Weights of a small GPT-style language model, trained from scratch on English Wikipedia: RMSNorm before each block, 15052 steps.
Each number is 128 + 24 x the weight over its row's rms, rounded and kept within 0 to 255. Layers, rows and columns count from 0. The size above them is the row's rms in percent of the matrix's.

# layer 13 attention query, 64x96, rms 0.135, rows 0-32, columns 0-95
size [100 100 101 106 103 101 112  90 108 107 103 110 104 108 100  95 114  97 105 101 108 102 107  95 105 102 108  87  97  89 109 114  87]
[[ 96  88 131 189 109 147 125 140 141 122 121 110 131 105 113 165  63 128 124 132 111 117 128 125 115 112 122 116 117 112 135 150 111 137 122 108 128 124 127 131  60  98 142 158 107 110 132 103 134 147 110 187 121 133 155  87  88 147 143 140 126  99  98 124 158 133 118 154 104  77 169 119 124 117 127 109 145 156  91 171 107 112 101 137 104 153 138 127 102 136 102 124 155 121 183 131]
 [157 106 132 122 142 126 142 153 101  93 109  90 146 141 148 165 114 169 113 164 127  71 123 121  90 132 133  86 111 165 171 138 117 131 138 130  90 152 144 154  95 112 174 113 132 161 139 155 114 153 143 143 160 140 173 132 140 127 138 113 150 104 133 109 168 117 109 111 107 149 126 149 121 154 118 126 125 134 107 125 140 160 154 102 130  91 123 139 179 141 111 116 168 151 188 137]
 [ 94 103 106 156 155 122 124 153 100 154 140 161 144 118 140 143 153 143 129 110 154 136 153 148 131 155 144 130 145 146 127 126 125 133 100 122 125 185  60 111 113 146 167  96  98 138 149 120 132 181  81  97 112 142 117 150 169 136 105 148 136 128  89 122  89  98 123 141 103 132 130 164 142 110  90 147 115 160  98 109  84 130 147 105 133 171 118  96 101 128 135 112 133 111 117  94]
 [103 124 202 148 159  96 107 127 126  62 117 101 100  82 143 114 139 118 117 146 103  99 126 137 170 152 122 149 129 101  94 200 123 119 160 121 141 134 137 167 129 151 104 136 135 111 148 110 111 128 136 172 105 129 103  95 113  96 117 131 149 160 131 123 107 102 128 153 133 112 112 103 125 109 156 152 138 144 142 119 123  96 123  87 139 132 124 112 124 101 147  88 151 131  93 114]
 [142 144 159 105 123 172 153 135 144 107 137 130 162 109 100 204 146 133 121 136 119 123  91 124 115 154 145 113 118 125 151 148 142 137 131  89 136 158 176 149  96 140 146 104 111 129 143 111  89 144  67  95 147 127 141 148 149 139 109 147 150 129 159  77 116 122 142 156 121 139 119 159 131 122 109 108 141  80 113 165 120 130 143 136 135 123  96 143 185 127 126 151  97 131 138  78]
 [126 120 103 135 129 111 145 125 139 127 124 141 146 148 136 176 123  73 149 132 132 111  71 100 119 129 138 129  84  91 111 114 138 116 127 122  46 141  99 140 156 117 116 121 130 125 126 168 120 177 113 138  79 137 110 128 108 107 114  94 112 114 122 113 154 146 147 182 106  75 156 125 167 160 159 135 133 151 152 113 141 116 119 147 131 157 144 178 148 108 106 135 127 124 116 144]
 [ 98  98 140 152 134  95 133 131 156  94 160 145 111 138 130 127 103  96  73 159 124 152 142  85 128  95  67 170 148 118  99 118 121 126  97 119 103 138  92 128 164  91  95 142 143 140 109 138 151 122 154 123 151 137 135 136 136 118 125 124 127 154 153 104 158 129 119 136  97 157 128 116 102 109 170 160 186 108 126  92 110 120 120  83  86 124 127 132 100 118 144 129 157  95 131 108]
 [129  83 155 183 104 150 167 115 131 139  95 139 205 129 116 108 122 102 123 165 182 126  83 128 135 104 110 134 100 113 110 128 141 150 136 114 154 142 108 154 135 119  93 185 139 140 134 110 158 128 124 125  86 111 118 137 113 123 123 162 122 126 104 131 140  97 118 125 124 145 130  83 136  87 100 127 129  89 154 127  84 135 116 100 143 167 149 151 148 124 129 167 123 127 107 140]
 [140 140 149 132  95 100 149 132 172 127 151 128 108 115  74 137 117 154  72 146 130 183 191 140 134 106 110 145 110 140 120 114 125  98 132 161 131 135 112 129  93 140  99 137 159 111 144 106 156 134 117 121 152  99 148 118 142 103 151 134 119 110 142 150 159 162 174  89 113 122 150 118 137 130  91 127 204 110 110 163 123 154 145 118 111 125  93 119 139 102 144 135 161 142 117 123]
 [134 141 125  97 139 127 124 103 119  79 117 103 119  97 131 185 105  92  97 116  93 111 118 126 147 133 112 110 100 151 106 141 175  83 128 162  89  85 158 177 144 159 138 111 154 140 130 104 146 117 140 132 142 111 116 134 119 125 164  93 162 141  99 146 175 127 138 180 118  98  95 142  87 157 145 137 153 108 107 108 139 125 128 149  98 138 126 121 106 119 102 126 146 130 168 121]
 [149 112 117 161 106 104  96 179 130 132 147 106 166 102 135 130 142 129 111 104 177 136 110 135 109 183 165 148 169 145 116 131 124 131 121 113 127 122 102 112 108 138 146 110 107  73 133  98 162 138 110 116 112 119 127 126 168 126 142 169 130 156 127 119 161 130 138 135  85 142  97  88 126 108 164  92  98 134 178 125 136  75 114 151 131 105 110 133  87 119 132 132 162 101 152 130]
 [171 151 172 165 141 109 103 119 142  86 173 133 143 121  74 112 139 152 203 108 131 114 120 140  96 113 144 140 121 124 140 133 122 136 127 125 142 168 170 185  81 160 119 109 140 150 122 122 114 125 100 127 127 101 104 143 131 129 122 108 139 132 112 115 133 137 156 170 184  86 137 167 149 166 126 153 134 167 132 114 127 133 120 148 152 125 113 142 143 113 115 141 101 117 122 103]
 [124 133 163 114  98  93 132 161 121 119 104 106 165 122  78 124  84 135 121 121 148 104 108 119 138 162 109 112 147 115  94 103 128 126 156 131 144 114 138  96 147 157 118 189  61 104 119  82 129 176 113 146 146 130 112 151 114 110 109 120 114 132 112 151 124 151 106 110 136 152 157  82 102 134 156 160 119 148 129 134 146  77 107 125  94 124 105 133 112 139 160 152 155 144 117  97]
 [120 123 140 167 167 152 126 154 123 104 125 106 121 144 120  58 103 115 143 176 120  94 120 118  85 141 103 132 134 149 138 156 140 123 130 116 136 125 127 101 123 140 110 116 118 137 134 114 153 136 136 121  87 122 121 131 137 105 136 123  93 141  97  97 122  65 158 111 145 111 157 129 171  71  99  62  77 153 141 114 129 166 129 172 130 119 132 126 133 117 119  98 105 110 161 124]
 [126 127 139 111 139 139  83 115 184 148 140 139 122 123 157 135 159 145 110 106 130 126 168 130 139  80 135 110 128  99 138 161 145  97 100 131 152  98 152 151 106 114 161 140 143 138 140 131 187 167 101 110 144  92 150 103  87 103 148 102 130 169 137 143 135  84  80 123  84 124 119 128 110 133 149 121 165 126 154 129 164 147 122  82 130 124 116 107 137 111 105 107 107  96 166 112]
 [169 143 127  89 159 148 115 148 100 110 129 110 134 136 162  75 123 112 154 144 137 148 145 128 156 100 142 149  98  84  77 145 168  97 141 116 138 112 126 160 109 143 142 144 123 144 137 162 155 114 110 125 146 135  55  76 113 125 152 145 161 103 121 124 108 149 145 171 131 142 104 103 160 148 124 159 157 116 150 107 157  87 137 126 117 134 122 152 121 150 107 152 161 121 147 133]
 [155 141 162 158 120 140  96 163 134 145 126  58 120  78 135  82 108 136 111 101 131 128 147 128 159 101 125 190 121 138  90 120 139 135 127 142 161  78 125 152 152 120 112 133  99  90 122 140 134 103 116 134 117  85 174  95 123 148 110 159  85 153 131 144 131 157 130 152 140 133 115 150 121 146 103 126 132 130 111 100 145 116 136 111 103 161 159 106  92 133 107 100 138 154 112 146]
 [137 120 147 113 139 135 139  46 106 159 115  95 130 125 131 109  94 138 100 112 127  98 132 119 156 116 111 122 104 133  83 110 134 125 136 125 179 126  98 115 137  97 131 166 149 117 125 107 113 128 142 154  89 111 135 156 137 115 160 113 125 125 122 104 131 119 139 157 178 117  88 126 132 158 142 108  93 116 158 151 127 119 142 122  61  78 138 155 126 126 172 142 137  88  84 137]
 [126 183  90 132 120 144 118 162 153 106 131  95 145 133 113 132 124 163 121 149 137 136 140  98 112 138 181 130 115 106 136 114 108 135 103 140 113 121  86 104 169 170 102 156  81 160 132 134 134 137 116 136  73 134 115 113 168 119 194 164 107  95 105 128 158 108 118 139 149 147 158 156 116 137 152 121  63 125 118 105 124 137 131 151 130 103 138 108 118 122 142 135 100 128 127 166]
 [150 116 116 129 135 111 142 108 160 142 146 166 105 148 102 135  68 124 143 139 131  96 125 137 137  96 118 153  78 151 109 103  89 101 143 113 176 182 125 161 114 165 162 117 119 116 100 109 143 145 138 101 131 138 126  91 164 125 138  94 192 150 120 105 120 135 127 150 124  77 152 135 105  71 127 122 139 139 104 109 118 145 123 101 123 106 101 123 119 149 115 156 160 129 113 112]
 [161 128  71 102 126 130 139 188 162 134 120 155 140 146 155 132 178 128 130 149  87 115  72 122 118  95 124  87 113 123  91 179 106 142 116  94 131 152 101 105 123 148 126 165 134 149 143 110  82 144 148 118 166 121 109 120 129 142 129 147 144 115  93 111  92 144 106 117 134 111  97 146 146 120 112 136 126 152 107 120 150 132 123 109 133 111 179 119 123 115 140 133 149  69 127 109]
 [ 57 115 137 121 165 172 102 145 127 172 141  83 104 149 134 186 145 131 125 131 146 141  95 112 103 139  97 120  96 142 103 176 107 108 168 147 116 118 126 106 112 130 177 133 148 128 163 171 135 133 168 168 135 110 158 103 131 120 138 140 134 130 154 122 137 148 123 128 126 139 105 121 119 153 117 161 101 136  93 142  98 114 137  83 145 110 142 143 130 124 118 130 117 141 183 121]
 [119 118 121 130 147 121 138 111  89 157  88 118 131 127 133 128 105 152 132 108 145 138 156 117 151 115 100 124  85 106  84  98 128 104 103 147 106 163 140 113 157 155 158 111 135 126  99  90 110 115 108 168  91 142 145  70 106 121  95 130  95 107  98 120 140 124 118 146 130 154 155  80 114  85 114 157 159 125 175 112 150 161 100  66 125 115 133 112 153 132 153 138 110 105 109 111]
 [170 146 152 129 102 112 136 114 111 182 114 118 112 122  99 165 117 103  98  93 141 124 166 142 160  93 128 130 119 142 118 165 131 176 158 149 106 114  77 158 139 121 161 156 122 115 138 141 127 159 124 152 151 125 114 116 156 149 101  97 150  93 155 146  97 119 171 149 125 103  85 122 123 119 112 120 130 172 101 107 141 106 120 137  97 121  98  87 173 110 142 108 160 147 147 122]
 [100  92 117 107 111 105 143 137 144 120  69 154 145 156 141 139 155 134 105 137 147 143  96 172 158 108 131 144 151 110 176 155 111 129 118  87 138 104  67 141 130 164  95 160 106 149 154 110 140 122 173 161 130 189 114 103 106 132 157 108  93 142 123 107 153 109 110 110 110 122 126 152 106 121 117 112 109 131 139 106 120 119 134  97  98 128 151  93  96 134 133 117 118 108 116  87]
 [157 123 119 130 120 128 136 143 162 144 157 121 144 104 113 106 199 144 133 132 123 125 170 131 117 144  94 123  89  87 132 129 149 114 140 118  93 129 151 147 148 170 143 101 112 139 146 133  96 156 105  86 125 137 117 116 100 149  78 148 130 132 170 114  93 133  73 139 165 131 103 150 128 168 144 181 113 117  92 103 125 107 142 155 123 141 113 100 161 115 131 101  89 103 130 114]
 [114 153 135 178 118 136 131 110  89 127 161 150 183 136 102 118 105 127 119 108 138 134 132 127 177 119 138 156 129 137 144 121 126 111 129  62 112  99 125 152 134 142 169 110 133  95 130  99 153  76 105 133 128 121 127 129 111 175 132 153 129 150 104 149  83 141  93 156 148 143 116  84  91 135 175 161 133 188 142 128 151 148 109 131 112 113 102 128 135 100 153 142 141 150 124 142]
 [121 131 125 140 100 104 132 107 142  74 151 169 160 169  96 152 136  93 154 157 130 140 133 102 150 124 129 138 131 129 120 123 137 107  98 123 119 118 146 127 190  84  85 135 113 153 137  89 166 122 173 152 102 149 124 140 151 170 141 100 107 157  98  90 161 105 105 112 147 153 127 149 118 119 148  95 100  84 129 157 132 142 163 120 114 112 150 121 131 155 137  98 133 142 110  90]
 [103 134 190 128 120  99 141 198 124 141 151 134 146 147 116 122 154 114 171  88 123 107 150 111 135 145 104 139 140 108 170 116 129 128 106 145 140 117 106 177 113 152 135  92 123 151 123 158 137  97 110 101 112 140 137 157 150 120 145 120  99 122  97 146 133 107  90 117 119 133 145 125  91 130 151 119 100 105 138 167 144  79 121 170  79 126 160 115 102 115 135 100 106  83 131 110]
 [139 112 108 173 143 127 127 154 130 130 124 108 127 127 101 157 146 126 138 151 116 107 129 148 125 150 161 122 121 160 147 152  59 140 108 151 121 133 126 153 182 150 138 120 165 114 146  84 141 101 167 159 171 124 143 144 106 164 144  91 148 114 146  97 184 130 112 112  89  83 109 161 158 109 168 141 161 120 117 137 158 129 112 110 134 138  90 144 131 124 146 130 139 102 122 167]
 [ 93 148 174 130 108  79 131 142  66 108 120 122 123 118 146 153 130 117 122 108 109 139 123  71 156  94  97 141 133 155 164 141 123 123 126 146 108  90 124 133  97 112 150 143 118 160 127 103 197 119 150  92 120 121 112  64  67 158 108 118 150 129 145 120 101 143 126 122 136 158  94 133  77 146 110 149 163 120 140 128 130 121 132 134 112 134 139 109 131 136 145 142 156 121 125 123]
 [128 151 135 108 130 122 125 136 147 127 143 114 151 143 140 121 127 173 131 105 163 152 134 155 116 115 117 111 154 106 132 115  82 158 110 135 160 148 106 118 134 182 106  76 121 173 145 116 106 129 168 154 151 125 119 124 129 148 130  82  79 157 129 107 100 112 131  80 124 144 149 162  84 167 116 121  86 153 134 122 110  85 136 125 127 143 181 109 166 119 125 131  97  83 120 119]
 [ 98 108 115 141 115 131  90 143  98 163  76 141  99 121 145 140 124 163 105 128 133 145 145 164 137 169 104 125  96 141  99 164 162 138 140 133 124 164 137  93  93 185 136 107 108 147 130 128  98 109 116 175 121 159 121 135 143 139 104 150 113 142 119 131  73 123 160 105 139 156 144 140 150 108 101 110 134 118 141 137  70 106  89 112 140 101 127 103 133  98 156 124 124  89 148 101]]